config.toml
n_layer = 16
d_model = 576
n_head = 7
n_kv_head = 7
head_dim = 64
d_mlp = 1920
vocab_size = 8192
activation = "geglu"
norm = "rmsnorm"
norm_place = "pre"
norm_eps = 1e-06
positions = "rope"
rope_base = 10000.0
rope_fraction = 0.5
qk_norm = false
attn_scale = 0.125
bias = "none"
tie_embeddings = true
parallel_block = false
init = "uniform"
init_std_qkv = 0.0227
init_std_o = 0.0
init_std_up = 0.0227
init_std_down = 0.0
optimizer = "soap_variant"
lr = 0.00254
lr_mult_up = 1.25
beta1 = 0.95
beta2 = 0.95
lr_head = 0.007
grad_clip = 1.0
warmup_steps = 200
schedule = "wsd"
decay_fraction = 0.736
decay_shape = "linear"
final_lr_fraction = 0.0
batch_tokens = 262144
seq_len = 512
doc_mask = true
train_tokens = 902600000
steps = 3444
dataset = "wikipedia_en"
Each number is 200 + 20 x the weight over its row's rms, rounded and kept within 0 to 999. Layers, rows and columns count from 0. The size before them is the row's rms in percent of the matrix's.

# layer 10 MLP gate, 1920x576, rms 0.0863, rows 1051-1122, columns 512-543
105,269,198,218,167,192,198,201,190,191,223,220,179,242,146,162,220,233,228,196,202,226,217,246,213,229,222,182,195,197,225,180,227
103,202,213,227,190,159,176,217,196,201,174,165,208,208,193,203,180,259,178,220,223,162,169,180,190,158,186,199,207,211,208,199,219
093,232,218,220,166,235,229,215,198,206,210,196,205,202,207,177,183,232,188,213,171,162,189,196,226,193,175,206,174,203,199,180,216
103,196,236,190,196,208,193,199,195,180,184,201,250,229,197,203,194,188,182,196,209,198,193,184,191,189,203,175,182,195,221,201,187
102,216,202,188,202,230,204,176,200,185,237,194,183,204,213,182,195,198,224,195,173,239,217,190,178,213,203,186,190,218,190,190,182
092,188,231,188,209,204,191,199,173,163,207,215,206,218,210,194,213,235,229,193,171,189,228,206,194,181,194,219,196,184,195,166,179
100,198,197,195,184,202,171,186,196,190,191,203,213,196,188,195,171,223,161,225,190,217,182,220,207,203,231,224,201,194,207,162,204
100,191,222,193,204,211,220,174,182,209,188,200,202,180,199,204,186,208,163,190,181,235,200,210,196,197,190,168,193,194,188,182,200
098,166,205,217,178,186,187,190,229,134,197,222,199,182,200,185,235,243,164,188,206,210,176,232,198,205,212,220,223,199,215,215,167
105,190,205,199,194,200,199,202,237,215,211,223,227,196,214,198,213,224,192,199,209,215,221,262,211,209,180,160,233,211,200,197,199
106,210,152,155,214,185,217,194,241,176,183,208,212,218,215,169,200,207,206,238,203,222,183,180,180,181,199,220,181,207,201,220,189
104,212,220,193,195,194,188,196,156,194,161,213,205,236,202,202,195,217,170,196,220,200,197,227,210,194,209,210,192,202,140,185,227
105,200,175,190,219,219,163,187,204,194,238,227,201,209,202,210,186,221,148,211,188,221,229,199,163,198,190,212,177,232,188,172,227
099,202,211,202,223,208,212,181,189,204,200,188,198,198,166,174,192,190,206,235,233,213,191,199,189,167,233,190,202,193,247,227,220
098,161,195,167,192,227,236,203,195,188,168,186,179,204,190,198,202,204,203,167,225,183,198,206,194,226,179,215,216,211,211,187,214
096,204,227,173,176,237,198,180,167,199,235,206,213,192,210,203,200,230,211,200,187,227,210,236,167,205,194,177,225,224,211,216,183
101,225,218,216,148,197,203,177,171,188,199,227,205,213,230,221,191,182,197,192,210,179,194,215,164,210,213,218,213,134,223,196,197
102,222,219,196,225,209,182,196,219,172,217,211,201,205,204,219,146,176,223,174,183,175,219,203,203,223,228,202,187,160,193,195,213
102,216,224,194,199,144,187,214,194,203,251,220,203,191,203,221,213,193,199,215,210,192,198,241,197,226,210,160,216,178,200,200,182
100,152,191,186,190,187,201,269,201,200,188,231,178,188,206,168,216,215,198,226,199,201,239,233,192,220,180,219,218,212,183,182,186
103,214,176,231,183,234,182,201,177,205,231,216,227,190,198,195,180,221,248,231,198,209,180,174,220,189,204,187,171,218,177,221,192
100,205,204,171,177,208,201,175,223,206,198,209,210,194,214,159,212,225,206,196,180,194,226,220,165,207,192,229,197,183,167,167,192
101,185,190,171,181,155,215,207,228,191,232,215,199,203,203,184,214,202,175,175,176,192,204,179,199,203,225,173,243,199,219,197,215
106,180,211,185,162,203,176,202,166,212,185,205,206,218,201,228,186,196,203,210,178,196,201,186,196,182,206,226,188,176,179,210,189
097,217,193,189,243,224,221,195,210,200,220,200,194,213,183,192,233,212,225,208,179,217,164,189,181,178,206,147,187,198,162,220,183
102,190,218,212,178,172,197,218,216,156,216,205,184,163,146,240,235,198,214,152,227,234,197,196,211,173,229,252,186,144,188,175,213
102,182,151,184,217,234,186,179,229,167,215,212,178,202,213,228,194,187,220,146,218,193,195,202,220,215,177,182,176,192,216,221,206
100,221,176,214,200,236,185,186,186,150,211,201,216,224,212,205,223,193,205,160,172,203,206,219,220,197,195,205,196,192,159,177,242
107,197,203,198,213,190,161,201,184,206,189,203,225,179,220,169,211,246,247,159,196,227,218,219,197,234,176,182,207,163,197,205,190
103,204,199,177,187,237,191,201,184,196,189,205,222,197,160,220,154,208,228,188,176,161,195,218,259,213,170,213,176,213,247,170,174
099,208,173,226,184,217,216,188,160,193,204,191,232,215,247,198,144,201,183,194,228,249,185,232,181,211,193,189,189,199,224,166,222
098,219,217,187,227,217,176,180,187,209,210,199,192,167,210,146,201,240,214,208,219,237,212,217,219,228,218,182,201,215,237,196,220
102,197,208,191,201,171,176,174,170,210,174,187,206,214,187,217,229,186,202,203,199,200,198,207,236,212,224,166,200,197,169,216,192
102,215,160,218,173,193,183,181,193,213,176,185,202,201,187,196,214,218,206,179,169,180,208,203,193,214,182,158,208,179,204,186,239
101,207,202,171,227,190,165,198,175,193,196,220,216,187,197,177,209,204,183,202,230,213,181,206,201,209,204,184,204,191,168,193,188
103,194,251,194,203,231,188,194,191,193,193,228,179,190,220,194,220,212,198,207,185,161,209,251,200,192,229,199,201,194,211,217,206
097,192,204,170,221,186,218,208,190,193,223,194,196,191,217,236,210,211,208,220,183,197,212,169,188,222,208,205,214,192,192,150,157
103,220,188,181,175,193,165,184,197,217,193,177,209,168,218,220,195,211,200,164,205,250,229,201,245,175,177,208,198,223,245,227,191
100,214,175,210,190,213,235,208,213,224,199,188,199,177,224,164,210,197,200,236,171,242,214,200,181,204,218,181,222,191,188,185,230
098,216,230,176,178,177,191,190,177,214,223,203,231,226,191,197,186,211,195,170,202,231,186,196,182,191,182,228,142,205,219,179,220
100,203,204,205,220,253,223,180,193,237,182,157,176,204,242,196,205,212,209,202,207,178,180,225,207,210,189,207,211,234,213,172,177
098,179,216,204,223,193,216,185,193,212,158,179,194,183,174,190,160,186,225,235,227,184,180,200,228,177,194,235,200,200,211,181,203
096,212,206,197,215,213,188,220,192,194,180,207,223,197,202,182,197,203,211,216,202,186,162,187,214,191,190,229,224,200,181,228,192
095,229,228,231,203,198,214,206,201,195,203,199,213,195,236,194,209,208,218,166,221,214,173,159,209,172,173,203,218,176,208,156,191
098,229,197,203,177,181,217,201,173,186,181,184,203,192,192,181,175,221,189,160,206,211,205,207,188,176,191,192,199,202,231,217,180
097,178,206,206,196,197,195,210,189,180,211,178,184,175,187,191,186,185,197,187,182,230,215,161,230,206,197,193,211,246,169,232,169
096,213,171,186,174,218,214,205,196,194,173,222,218,186,211,233,212,208,204,191,195,203,227,211,175,202,229,164,206,196,214,225,195
100,183,224,172,183,206,214,199,198,219,225,220,190,234,195,171,211,201,219,196,180,191,214,201,193,220,202,216,196,178,176,190,156
099,225,184,214,217,163,206,194,237,196,225,193,228,210,182,198,217,214,210,218,218,156,236,190,211,190,208,185,209,165,212,171,215
101,221,222,219,191,186,225,210,165,221,186,206,181,220,183,207,191,178,187,209,178,207,214,216,171,225,220,217,189,209,212,192,226
101,212,195,184,182,180,197,170,185,190,192,210,190,193,212,192,197,196,206,204,192,200,175,258,179,217,205,219,199,193,219,189,211
097,203,181,202,221,207,195,207,205,175,233,181,198,185,182,218,214,186,226,228,207,219,214,195,191,185,220,214,177,201,235,205,200
100,174,195,180,202,164,196,164,165,187,198,219,182,223,195,197,202,188,166,185,224,205,177,201,220,227,172,213,182,212,219,217,209
102,210,191,198,199,191,218,227,218,199,247,227,207,179,185,212,182,196,198,200,189,172,218,197,220,206,193,207,202,206,222,221,204
093,168,205,194,194,240,188,176,181,182,175,233,190,182,223,164,178,193,193,187,232,258,169,203,238,207,223,219,202,201,198,200,209
097,244,197,217,209,194,184,198,202,216,191,169,205,201,220,179,167,177,201,207,170,199,218,227,180,238,190,224,217,203,175,170,190
096,214,262,196,178,199,183,202,230,215,171,201,234,188,193,176,213,195,202,218,228,228,193,158,172,205,189,228,216,172,224,169,215
099,231,226,200,185,164,200,205,172,199,153,200,227,214,185,207,188,196,191,191,171,182,195,208,195,234,185,198,207,175,183,189,193
101,201,195,206,193,210,186,209,186,204,195,202,221,239,213,199,160,237,199,191,211,224,215,209,160,224,217,215,195,178,196,209,179
102,224,203,195,213,208,224,218,174,202,182,227,175,203,206,222,167,181,192,194,222,182,176,221,206,164,175,224,190,166,207,159,222
099,217,200,197,180,204,194,211,198,163,200,189,201,207,203,216,191,205,173,227,187,252,201,213,210,189,196,216,203,238,200,175,182
103,227,188,208,193,191,231,191,192,188,159,188,199,180,177,223,208,206,234,194,169,202,182,214,238,200,256,214,204,191,204,208,195
100,232,168,223,206,165,181,186,204,182,181,206,197,185,180,194,164,216,182,185,169,184,231,191,201,170,203,183,191,202,205,168,223
101,204,228,218,200,201,180,221,194,231,211,191,182,200,181,207,216,153,203,208,154,198,227,225,210,190,211,233,179,192,196,167,212
106,228,190,206,210,198,169,211,192,194,179,215,225,215,214,207,201,177,172,238,249,218,186,195,217,160,203,218,205,195,206,203,207
097,235,209,214,171,198,203,198,208,219,206,233,211,210,215,143,198,201,167,212,221,201,200,191,209,206,219,208,199,188,180,190,210
099,200,177,211,160,223,201,220,180,190,207,173,214,197,232,165,174,205,184,203,194,213,198,183,258,207,223,182,187,164,176,218,179
102,195,189,190,214,210,225,181,173,166,182,193,220,234,176,175,171,188,204,201,205,219,181,235,213,222,192,206,192,199,231,165,240
107,179,226,186,170,234,171,197,206,154,178,157,220,217,215,188,215,179,225,196,198,188,208,199,204,207,201,220,195,215,150,184,189
099,235,212,201,201,189,210,184,179,214,208,179,241,202,220,156,224,180,197,186,202,188,208,177,166,192,205,212,195,180,198,197,197
097,215,186,185,187,183,198,179,207,194,151,196,181,168,232,168,184,243,242,197,195,193,214,190,190,218,206,198,236,185,208,190,211
103,190,216,170,172,193,183,190,182,220,218,236,209,232,140,212,240,226,186,227,179,173,207,231,198,199,186,206,220,197,185,192,196
# layer 10 MLP up, 1920x576, rms 0.0917, rows 1051-1121, columns 512-543
105,151,203,200,209,208,190,223,196,211,188,197,176,208,207,177,206,223,205,236,171,222,206,194,197,225,169,169,196,175,203,187,199
109,182,192,203,202,201,217,203,213,218,241,210,190,199,204,262,201,217,201,156,181,239,228,203,212,194,232,195,194,191,220,216,168
096,171,222,228,205,191,201,204,165,206,217,182,225,204,215,219,205,246,204,194,182,176,213,190,188,223,202,222,200,191,214,197,221
100,213,187,218,211,183,160,202,211,180,181,196,200,168,230,182,192,207,161,213,217,233,163,207,212,201,162,187,210,203,222,193,233
101,226,224,211,178,212,191,212,191,199,174,199,166,230,208,219,214,194,164,197,181,171,161,164,186,204,260,150,211,175,209,169,212
099,194,206,223,180,241,189,221,223,222,223,218,204,216,215,183,159,169,189,200,219,196,188,147,180,188,179,208,185,181,180,207,182
105,199,226,195,242,208,173,238,176,193,223,233,213,186,192,164,166,185,185,223,195,181,198,210,164,168,184,208,224,180,192,213,159
095,227,187,199,224,211,187,211,213,168,160,208,185,157,222,179,201,212,233,203,233,174,221,221,197,172,222,210,215,239,227,216,225
104,183,195,186,222,217,184,202,219,174,200,218,176,166,230,184,154,219,193,198,208,206,259,201,213,186,205,183,194,217,190,245,186
104,202,230,209,195,183,204,173,207,223,180,191,188,182,223,211,236,210,237,179,193,200,227,193,208,193,207,203,218,209,210,197,233
106,243,196,238,184,213,207,215,208,218,234,203,210,185,198,210,177,183,231,206,180,180,185,207,211,218,182,198,229,184,165,226,221
102,204,217,163,202,218,191,216,160,244,209,184,225,181,230,182,211,200,189,204,186,245,176,180,211,210,214,233,194,221,186,206,212
102,217,221,208,165,151,168,186,188,182,226,188,245,200,228,223,233,203,190,214,193,185,208,223,180,226,232,227,206,222,199,202,222
097,225,215,212,232,224,223,206,200,169,233,198,189,213,221,214,190,209,216,210,235,196,212,208,191,200,171,197,191,205,179,186,173
097,202,200,215,214,194,166,199,185,189,210,223,174,199,188,214,207,204,193,175,208,191,173,212,206,195,219,218,226,188,181,213,156
097,212,220,206,205,206,220,213,231,199,200,188,195,200,225,219,155,166,202,204,204,204,157,185,213,234,224,194,192,182,170,223,176
097,183,203,222,197,186,188,196,182,197,197,211,220,196,201,197,196,228,236,220,208,148,207,214,177,182,200,203,227,198,230,215,198
101,219,220,170,179,201,198,195,246,194,189,183,170,186,172,211,194,185,199,194,213,182,229,236,185,244,196,222,171,169,219,173,231
101,218,192,201,196,188,238,204,183,210,206,234,188,191,175,185,193,179,218,168,237,177,181,220,214,236,224,179,204,219,212,224,160
101,194,225,216,195,189,208,146,216,193,218,176,211,180,210,210,169,219,190,180,187,203,202,230,193,239,187,182,187,212,226,221,214
102,201,181,201,209,182,204,185,194,180,180,159,209,203,197,200,230,195,251,173,220,192,227,198,221,177,209,203,205,202,199,195,226
098,177,224,191,188,204,200,195,204,219,183,225,187,151,160,195,207,189,192,197,171,220,192,182,204,199,201,202,212,178,205,203,200
103,174,220,194,214,210,217,158,195,193,216,180,220,236,213,183,172,228,215,201,213,194,208,209,183,208,178,195,200,171,210,211,194
102,169,215,205,212,217,229,212,214,250,199,231,186,202,202,195,135,216,234,181,200,214,175,169,175,203,178,208,201,207,171,206,172
098,216,178,178,227,170,221,192,170,199,206,190,195,218,176,210,203,208,169,191,204,211,192,194,200,169,222,197,174,207,175,213,197
099,157,233,222,164,201,189,168,207,216,179,226,197,191,203,210,212,221,220,216,208,188,240,221,184,188,224,221,178,143,193,226,161
100,202,180,188,213,216,188,189,244,205,193,174,179,175,215,173,184,184,231,188,172,167,189,196,176,199,210,177,165,198,231,163,224
104,198,172,222,163,184,189,191,184,172,194,247,203,220,184,226,193,207,186,207,173,177,191,186,162,183,247,206,220,196,182,224,166
102,213,194,192,201,181,175,171,201,228,226,203,201,174,195,173,191,176,204,192,217,215,243,176,213,201,198,216,212,193,184,227,192
098,207,206,199,203,174,170,214,199,186,190,222,192,209,202,157,223,193,199,203,215,191,184,207,196,223,201,226,214,199,198,203,199
101,193,170,220,196,194,204,234,198,200,226,194,233,198,220,188,169,214,176,207,217,163,168,217,167,220,220,184,200,210,196,239,209
100,175,223,182,205,214,212,196,224,208,209,239,212,234,232,185,226,253,187,234,181,181,209,222,255,199,196,181,202,191,188,181,166
102,201,229,163,215,222,195,207,207,179,204,212,217,172,202,193,184,161,217,164,190,166,205,226,196,231,175,217,218,177,165,210,264
109,209,218,230,202,182,184,219,178,175,181,215,189,205,143,198,201,224,224,205,173,201,198,227,234,202,195,176,212,192,221,208,211
098,198,200,209,210,206,204,183,209,199,239,201,191,210,182,198,230,215,196,196,213,193,239,209,209,204,203,183,175,182,213,169,235
102,224,205,209,211,215,169,193,209,209,202,165,197,206,194,194,213,189,163,195,203,191,193,177,213,217,176,193,203,190,209,220,193
103,177,185,204,173,208,213,211,192,171,222,196,190,240,230,165,189,200,220,165,208,191,182,199,192,211,210,178,199,206,206,195,188
099,217,238,204,192,181,195,195,239,199,246,186,177,204,185,175,196,214,202,185,214,197,201,190,226,171,178,219,201,198,213,213,176
099,181,214,190,186,187,207,179,229,200,202,205,170,224,207,197,196,204,171,201,251,212,195,186,209,211,193,177,204,210,186,200,212
097,204,170,170,207,217,201,204,200,193,213,211,229,212,212,210,189,210,200,171,184,204,204,192,211,183,199,233,198,206,233,199,209
099,193,209,245,199,206,232,211,218,205,207,184,191,201,207,187,200,189,230,216,195,235,183,201,185,162,209,181,179,213,198,190,216
096,188,162,224,218,202,210,155,223,216,188,195,188,225,172,181,223,197,199,192,181,218,166,154,180,212,202,231,216,193,221,205,217
092,193,207,242,190,196,202,187,188,168,209,206,191,184,213,227,204,170,174,209,212,220,179,199,210,227,215,200,211,184,201,160,195
102,176,175,186,188,210,233,231,211,161,214,191,189,180,182,239,190,203,195,218,211,229,205,192,176,226,181,234,186,213,213,180,223
101,154,212,197,163,178,212,177,182,190,192,188,193,181,209,196,198,222,223,200,209,241,227,215,178,174,211,210,232,238,212,213,166
096,216,214,197,212,198,202,200,190,196,201,212,198,185,210,199,203,215,179,182,208,171,180,207,163,221,231,201,209,156,205,187,201
106,192,200,179,194,196,186,178,208,210,179,207,190,154,194,207,212,221,215,173,166,186,180,216,250,219,246,171,184,225,205,184,207
103,198,193,178,217,186,208,219,172,203,180,210,207,221,195,173,211,201,169,210,218,173,204,216,226,220,218,182,202,195,194,179,188
095,172,191,201,232,214,230,197,239,224,202,201,185,198,190,183,182,212,194,215,216,190,208,252,170,186,172,185,205,222,189,212,213
099,213,222,166,204,186,216,186,196,190,185,186,208,189,199,149,212,215,185,200,196,186,196,197,203,212,234,207,227,203,195,189,215
096,215,205,232,181,211,197,217,213,172,210,240,241,196,194,208,200,204,199,167,185,182,209,214,187,177,189,210,209,184,204,184,255
102,225,188,195,211,241,187,220,203,192,191,245,160,183,190,208,196,197,232,208,195,190,180,180,236,204,233,190,178,184,228,197,219
095,189,159,138,200,191,189,208,206,184,178,208,213,167,198,178,214,208,194,240,184,185,210,202,193,200,198,191,211,198,197,237,231
110,190,219,207,195,197,203,177,160,172,183,140,195,233,181,210,213,198,168,183,188,214,195,171,196,204,174,202,223,204,232,173,173
087,201,179,192,188,190,197,209,177,198,237,200,205,219,197,185,228,194,189,238,164,211,154,225,170,181,188,214,189,161,201,174,205
105,229,176,180,192,197,185,211,184,196,171,200,180,191,137,201,202,176,193,204,193,196,172,194,206,216,244,219,195,198,163,204,194
096,204,187,183,222,196,184,191,188,207,198,168,219,215,180,179,229,241,173,199,195,219,175,232,201,205,163,185,209,203,178,217,194
104,187,170,186,195,201,193,155,197,218,222,173,207,200,156,204,215,215,174,224,217,199,197,182,186,227,206,179,208,225,209,192,204
105,197,193,216,206,203,187,218,220,196,194,218,199,194,200,224,222,180,215,205,210,202,191,178,180,206,211,238,220,186,206,202,201
108,232,201,212,211,202,175,240,203,191,172,211,213,178,213,235,183,202,193,253,167,211,209,206,239,154,149,197,176,169,184,224,223
093,234,193,211,181,199,209,214,177,184,187,200,189,201,196,195,180,181,228,197,188,159,208,225,216,196,208,207,192,198,208,188,197
104,171,214,222,189,212,202,150,206,192,223,212,255,180,193,205,215,206,209,208,170,143,230,202,205,190,236,175,209,168,225,207,227
097,200,191,187,221,194,217,193,186,204,205,219,183,203,200,213,212,186,215,190,169,246,187,177,222,219,186,228,185,203,190,220,205
101,214,187,181,202,209,192,247,201,232,173,218,171,220,171,222,204,166,218,206,173,221,218,218,189,211,189,215,194,202,191,186,186
108,184,227,161,222,156,205,193,168,187,246,207,183,220,212,202,195,229,201,194,208,234,222,211,190,208,224,201,200,240,205,261,206
095,155,218,207,183,198,231,191,157,203,218,197,221,191,199,185,203,185,178,186,222,227,202,237,235,166,203,228,251,187,203,203,192
100,214,182,150,192,190,182,212,185,190,201,197,203,148,198,181,214,200,233,206,185,209,198,186,227,185,237,225,176,170,195,208,203
098,177,219,204,188,212,189,191,214,208,197,164,181,209,173,198,206,183,178,203,208,213,225,192,213,175,161,224,172,193,164,209,186
103,171,216,204,181,188,207,158,215,197,175,202,220,230,187,223,168,192,228,186,196,176,185,214,191,174,210,174,203,214,207,182,188
098,218,227,219,212,241,202,180,199,191,182,184,191,191,169,201,213,197,221,174,241,172,202,223,182,201,207,192,203,183,185,215,170
096,200,190,207,207,243,164,179,253,210,233,189,188,190,202,179,188,189,191,216,194,215,220,177,247,191,187,175,227,164,203,196,210
# layer 10 MLP down (transposed), 1920x576, rms 0.0693, rows 1051-1121, columns 512-543
105,171,188,166,190,189,214,212,198,186,180,223,182,201,208,184,221,204,228,215,209,208,188,199,237,171,196,208,214,243,217,181,216
106,177,196,187,192,202,213,197,230,178,152,200,184,205,182,187,216,189,201,225,236,235,236,204,202,191,206,164,197,188,240,176,208
095,189,183,204,209,177,199,167,200,227,197,212,200,161,199,227,205,218,199,187,218,190,256,193,204,183,167,179,190,223,205,219,205
100,216,214,190,205,197,187,210,196,220,207,176,171,200,203,174,240,247,168,149,179,195,212,213,177,179,202,201,221,200,217,222,225
102,198,154,191,211,186,224,177,236,210,191,217,188,197,180,180,210,213,223,176,177,209,194,202,231,201,212,182,193,183,214,206,206
096,215,194,187,193,173,198,206,207,171,201,202,184,181,211,227,198,193,187,186,237,183,208,159,165,170,187,190,182,191,179,173,204
104,209,213,179,197,194,207,168,195,210,158,208,214,172,182,156,196,201,202,216,170,204,205,172,203,182,200,206,228,176,182,204,166
096,190,201,175,199,236,174,167,184,170,206,233,216,200,207,191,197,190,167,220,162,224,201,192,177,198,209,226,229,183,201,182,209
103,220,245,235,197,217,177,199,203,174,183,195,200,179,230,201,209,202,208,216,183,217,213,225,169,200,165,194,166,243,190,194,166
100,198,196,238,197,214,200,226,250,179,218,215,204,222,204,203,209,178,235,190,221,206,205,159,200,238,209,238,226,190,191,220,202
106,164,177,197,231,208,181,187,233,214,200,192,228,179,193,201,195,203,201,204,240,207,189,207,222,186,213,180,209,214,198,224,203
104,178,181,212,202,188,221,234,181,183,221,208,231,176,197,241,200,212,190,214,166,224,198,231,177,224,196,235,159,219,206,209,219
105,204,215,194,224,231,203,189,159,212,206,207,196,183,217,227,228,205,201,233,187,193,226,206,196,203,200,190,181,186,192,224,183
095,213,190,179,200,226,209,225,182,189,184,172,214,198,201,216,239,225,182,260,203,205,195,242,204,215,178,224,195,216,221,254,211
095,163,215,170,227,187,197,206,201,203,213,203,182,208,173,230,206,210,218,196,167,207,175,183,167,215,215,205,152,199,188,192,192
097,180,213,181,198,215,156,171,207,203,202,226,198,205,200,242,208,203,221,166,209,188,174,202,217,157,195,197,234,216,219,191,207
092,159,191,203,199,210,192,192,221,218,212,226,201,237,211,191,148,192,181,195,216,194,156,200,185,201,187,154,203,194,211,193,197
102,210,195,180,223,231,193,223,221,195,202,223,192,203,156,185,189,184,229,182,184,190,208,208,180,259,187,229,184,202,186,232,215
099,218,171,181,198,205,178,229,196,175,201,180,200,215,209,183,189,192,211,214,199,223,194,186,171,192,213,197,213,182,208,172,157
102,206,213,187,213,251,213,205,155,186,189,209,233,216,190,191,159,212,189,178,210,188,210,209,225,210,220,194,205,175,230,184,192
104,215,191,247,201,216,218,198,193,211,190,174,210,203,178,186,180,185,221,182,228,199,187,222,249,231,176,178,186,192,196,201,206
102,180,229,205,178,190,178,190,164,196,187,215,211,211,190,226,188,184,222,229,204,186,203,205,168,182,216,193,192,191,186,194,213
099,223,225,212,194,192,199,204,181,194,230,191,206,181,167,212,195,236,183,196,184,206,209,205,214,199,197,222,176,195,181,222,195
105,219,201,192,213,160,181,176,167,185,195,163,207,171,229,183,194,231,222,224,187,204,179,176,218,217,177,229,236,202,207,219,207
096,170,197,193,189,199,181,229,233,206,183,179,202,219,209,189,218,243,230,200,181,191,194,236,212,230,207,229,218,211,191,183,210
102,214,221,220,164,212,157,194,190,207,169,218,204,180,224,208,200,185,204,210,216,208,226,156,189,203,250,201,201,225,170,238,212
104,206,191,233,190,171,233,190,190,178,180,176,176,211,196,192,202,193,199,225,191,179,205,243,184,220,214,190,218,228,208,231,230
105,180,213,225,188,202,167,169,212,192,241,173,204,198,199,197,178,168,206,247,212,240,195,207,225,209,245,199,208,221,198,197,169
105,214,197,223,233,200,244,196,248,163,209,207,238,195,188,188,224,190,190,182,177,200,182,181,209,218,205,186,218,184,241,229,191
101,196,212,188,201,164,199,205,191,194,163,193,209,186,167,206,233,184,180,202,198,168,167,224,165,209,203,183,184,194,194,211,207
105,164,246,212,199,170,194,195,171,197,210,213,210,218,170,188,192,190,212,227,206,207,194,242,220,161,195,235,184,216,180,210,228
101,167,207,198,187,182,204,168,159,186,209,184,189,222,182,192,167,197,176,175,190,193,165,230,201,194,227,214,184,193,205,203,207
104,190,190,194,208,186,187,207,164,179,210,212,204,212,202,196,249,201,199,173,211,219,240,216,231,205,176,194,202,195,187,199,186
102,199,196,193,204,202,216,217,204,215,218,232,207,201,166,178,199,213,201,168,185,166,194,187,191,219,179,233,190,225,167,251,235
100,176,202,182,191,162,209,209,199,228,160,207,189,170,194,243,185,190,189,215,207,198,193,232,184,191,180,221,235,194,186,197,204
098,196,205,228,195,157,217,202,191,179,162,221,214,177,223,217,211,148,206,206,202,194,198,150,233,196,183,185,201,197,202,209,187
102,203,201,188,187,205,177,199,184,225,187,194,198,199,212,189,208,218,212,211,199,200,179,208,200,150,231,203,201,187,189,220,223
101,157,213,218,185,179,216,179,200,224,156,182,195,207,197,226,190,193,219,196,184,206,184,227,191,218,194,181,219,167,163,192,205
101,226,171,185,176,232,199,215,203,203,192,228,191,214,201,213,188,190,193,211,182,211,180,212,204,181,201,154,201,181,189,201,223
101,205,182,221,194,200,197,199,212,219,178,203,162,217,198,202,224,199,189,193,200,183,217,210,218,187,175,190,204,161,180,180,168
101,160,220,225,199,225,240,211,189,239,205,207,188,206,208,165,180,183,209,179,226,195,208,187,186,183,234,208,188,204,231,178,167
097,218,180,200,185,165,192,248,197,193,228,211,216,210,162,197,193,209,211,210,245,192,171,204,215,189,200,206,219,160,190,188,204
096,191,174,192,190,204,225,187,207,217,176,209,206,175,184,191,186,204,207,170,174,161,222,199,243,221,218,200,194,209,205,207,192
099,223,205,166,200,187,223,204,214,163,213,193,186,168,214,203,193,156,200,190,212,195,176,213,192,214,194,203,201,198,203,189,198
096,203,196,206,204,200,197,197,201,206,220,227,219,214,172,178,200,178,184,237,177,198,228,174,176,192,211,226,204,189,173,257,214
092,202,192,208,206,207,205,225,206,184,194,185,167,195,219,207,184,208,174,217,217,224,218,189,213,218,193,200,192,239,168,225,178
098,179,212,192,247,194,199,221,187,186,221,225,168,210,210,180,174,187,187,214,172,176,207,184,196,220,204,214,215,176,204,214,204
098,217,206,195,186,193,218,220,218,209,221,167,204,190,234,177,194,200,166,201,201,231,147,200,182,209,200,184,206,153,187,210,188
091,165,195,180,170,230,202,192,169,189,206,199,178,169,198,183,227,182,179,191,195,223,192,214,194,185,201,183,203,249,200,243,203
100,181,183,147,197,185,194,217,224,178,209,227,185,233,204,181,194,200,207,198,237,207,211,179,228,206,213,177,196,164,219,181,195
095,190,210,202,194,171,226,166,243,162,221,198,208,201,230,199,206,227,181,202,201,205,209,183,193,239,218,187,177,213,204,230,223
104,178,176,134,199,177,226,200,178,201,202,198,199,209,197,231,228,195,215,191,242,182,205,231,216,202,187,220,168,221,231,200,204
099,191,188,187,219,170,169,183,185,175,199,194,179,210,215,195,219,187,162,229,172,242,222,191,206,152,178,243,210,185,197,185,202
106,163,203,229,196,193,169,238,185,192,212,217,193,204,196,199,193,216,181,170,203,217,184,214,190,219,241,214,223,230,206,173,195
084,219,215,204,214,193,211,182,213,168,181,231,198,162,221,171,194,188,191,200,195,219,215,188,232,225,198,201,209,213,200,182,178
093,181,205,174,175,184,210,181,178,217,195,184,185,195,207,200,231,193,211,195,183,236,193,162,191,183,191,196,205,216,190,239,209
095,204,217,171,186,214,222,187,165,226,219,190,207,203,185,201,219,193,220,218,201,183,226,203,198,169,236,201,217,188,239,185,229
103,223,182,197,199,189,229,206,217,177,212,206,193,151,166,192,201,192,205,249,232,205,241,186,200,229,200,218,158,185,182,233,196
104,229,232,206,194,201,212,218,191,184,211,190,194,228,179,179,219,187,223,215,187,203,208,189,210,170,177,221,200,154,192,209,183
105,213,216,185,201,208,196,215,170,217,194,186,235,249,202,189,204,219,194,183,196,189,164,196,213,163,190,199,212,185,200,195,186
096,179,191,219,220,182,180,206,205,218,199,208,177,185,226,232,186,206,193,218,233,187,213,213,214,165,152,192,259,178,185,220,191
101,286,220,191,194,188,177,188,189,187,209,238,194,181,199,188,170,200,188,197,188,229,213,206,195,196,193,207,221,175,208,207,210
103,237,202,213,202,192,197,203,204,184,188,214,188,184,216,208,197,164,209,204,199,217,202,186,198,172,167,195,196,176,198,216,214
098,168,212,192,197,188,221,178,212,206,209,171,219,187,217,218,183,196,185,209,206,179,156,186,227,190,183,195,165,166,193,234,202
098,171,212,132,201,236,204,177,161,194,211,209,186,225,170,185,215,217,211,231,196,176,220,186,237,195,215,178,228,165,225,223,188
100,159,205,218,166,184,198,182,241,193,186,170,182,185,232,192,204,189,216,195,243,193,198,178,184,229,194,198,216,163,191,220,193
093,188,190,223,213,189,221,176,192,209,182,207,183,210,199,206,218,185,197,212,209,172,206,208,189,223,193,252,203,192,187,221,217
099,177,191,179,230,194,215,207,198,192,176,204,206,161,197,214,217,182,202,231,214,207,178,206,216,180,212,154,239,191,187,232,225
106,196,179,177,169,276,194,220,223,212,233,156,229,180,183,187,202,216,190,192,220,213,188,191,205,202,181,202,225,173,202,227,215
096,195,205,185,205,214,182,186,224,246,237,170,204,239,198,198,182,207,200,178,217,186,230,193,229,205,172,218,180,218,235,216,176
094,203,202,235,216,200,207,226,195,204,196,213,196,199,164,219,210,205,187,189,224,210,177,186,184,182,211,226,197,179,200,194,178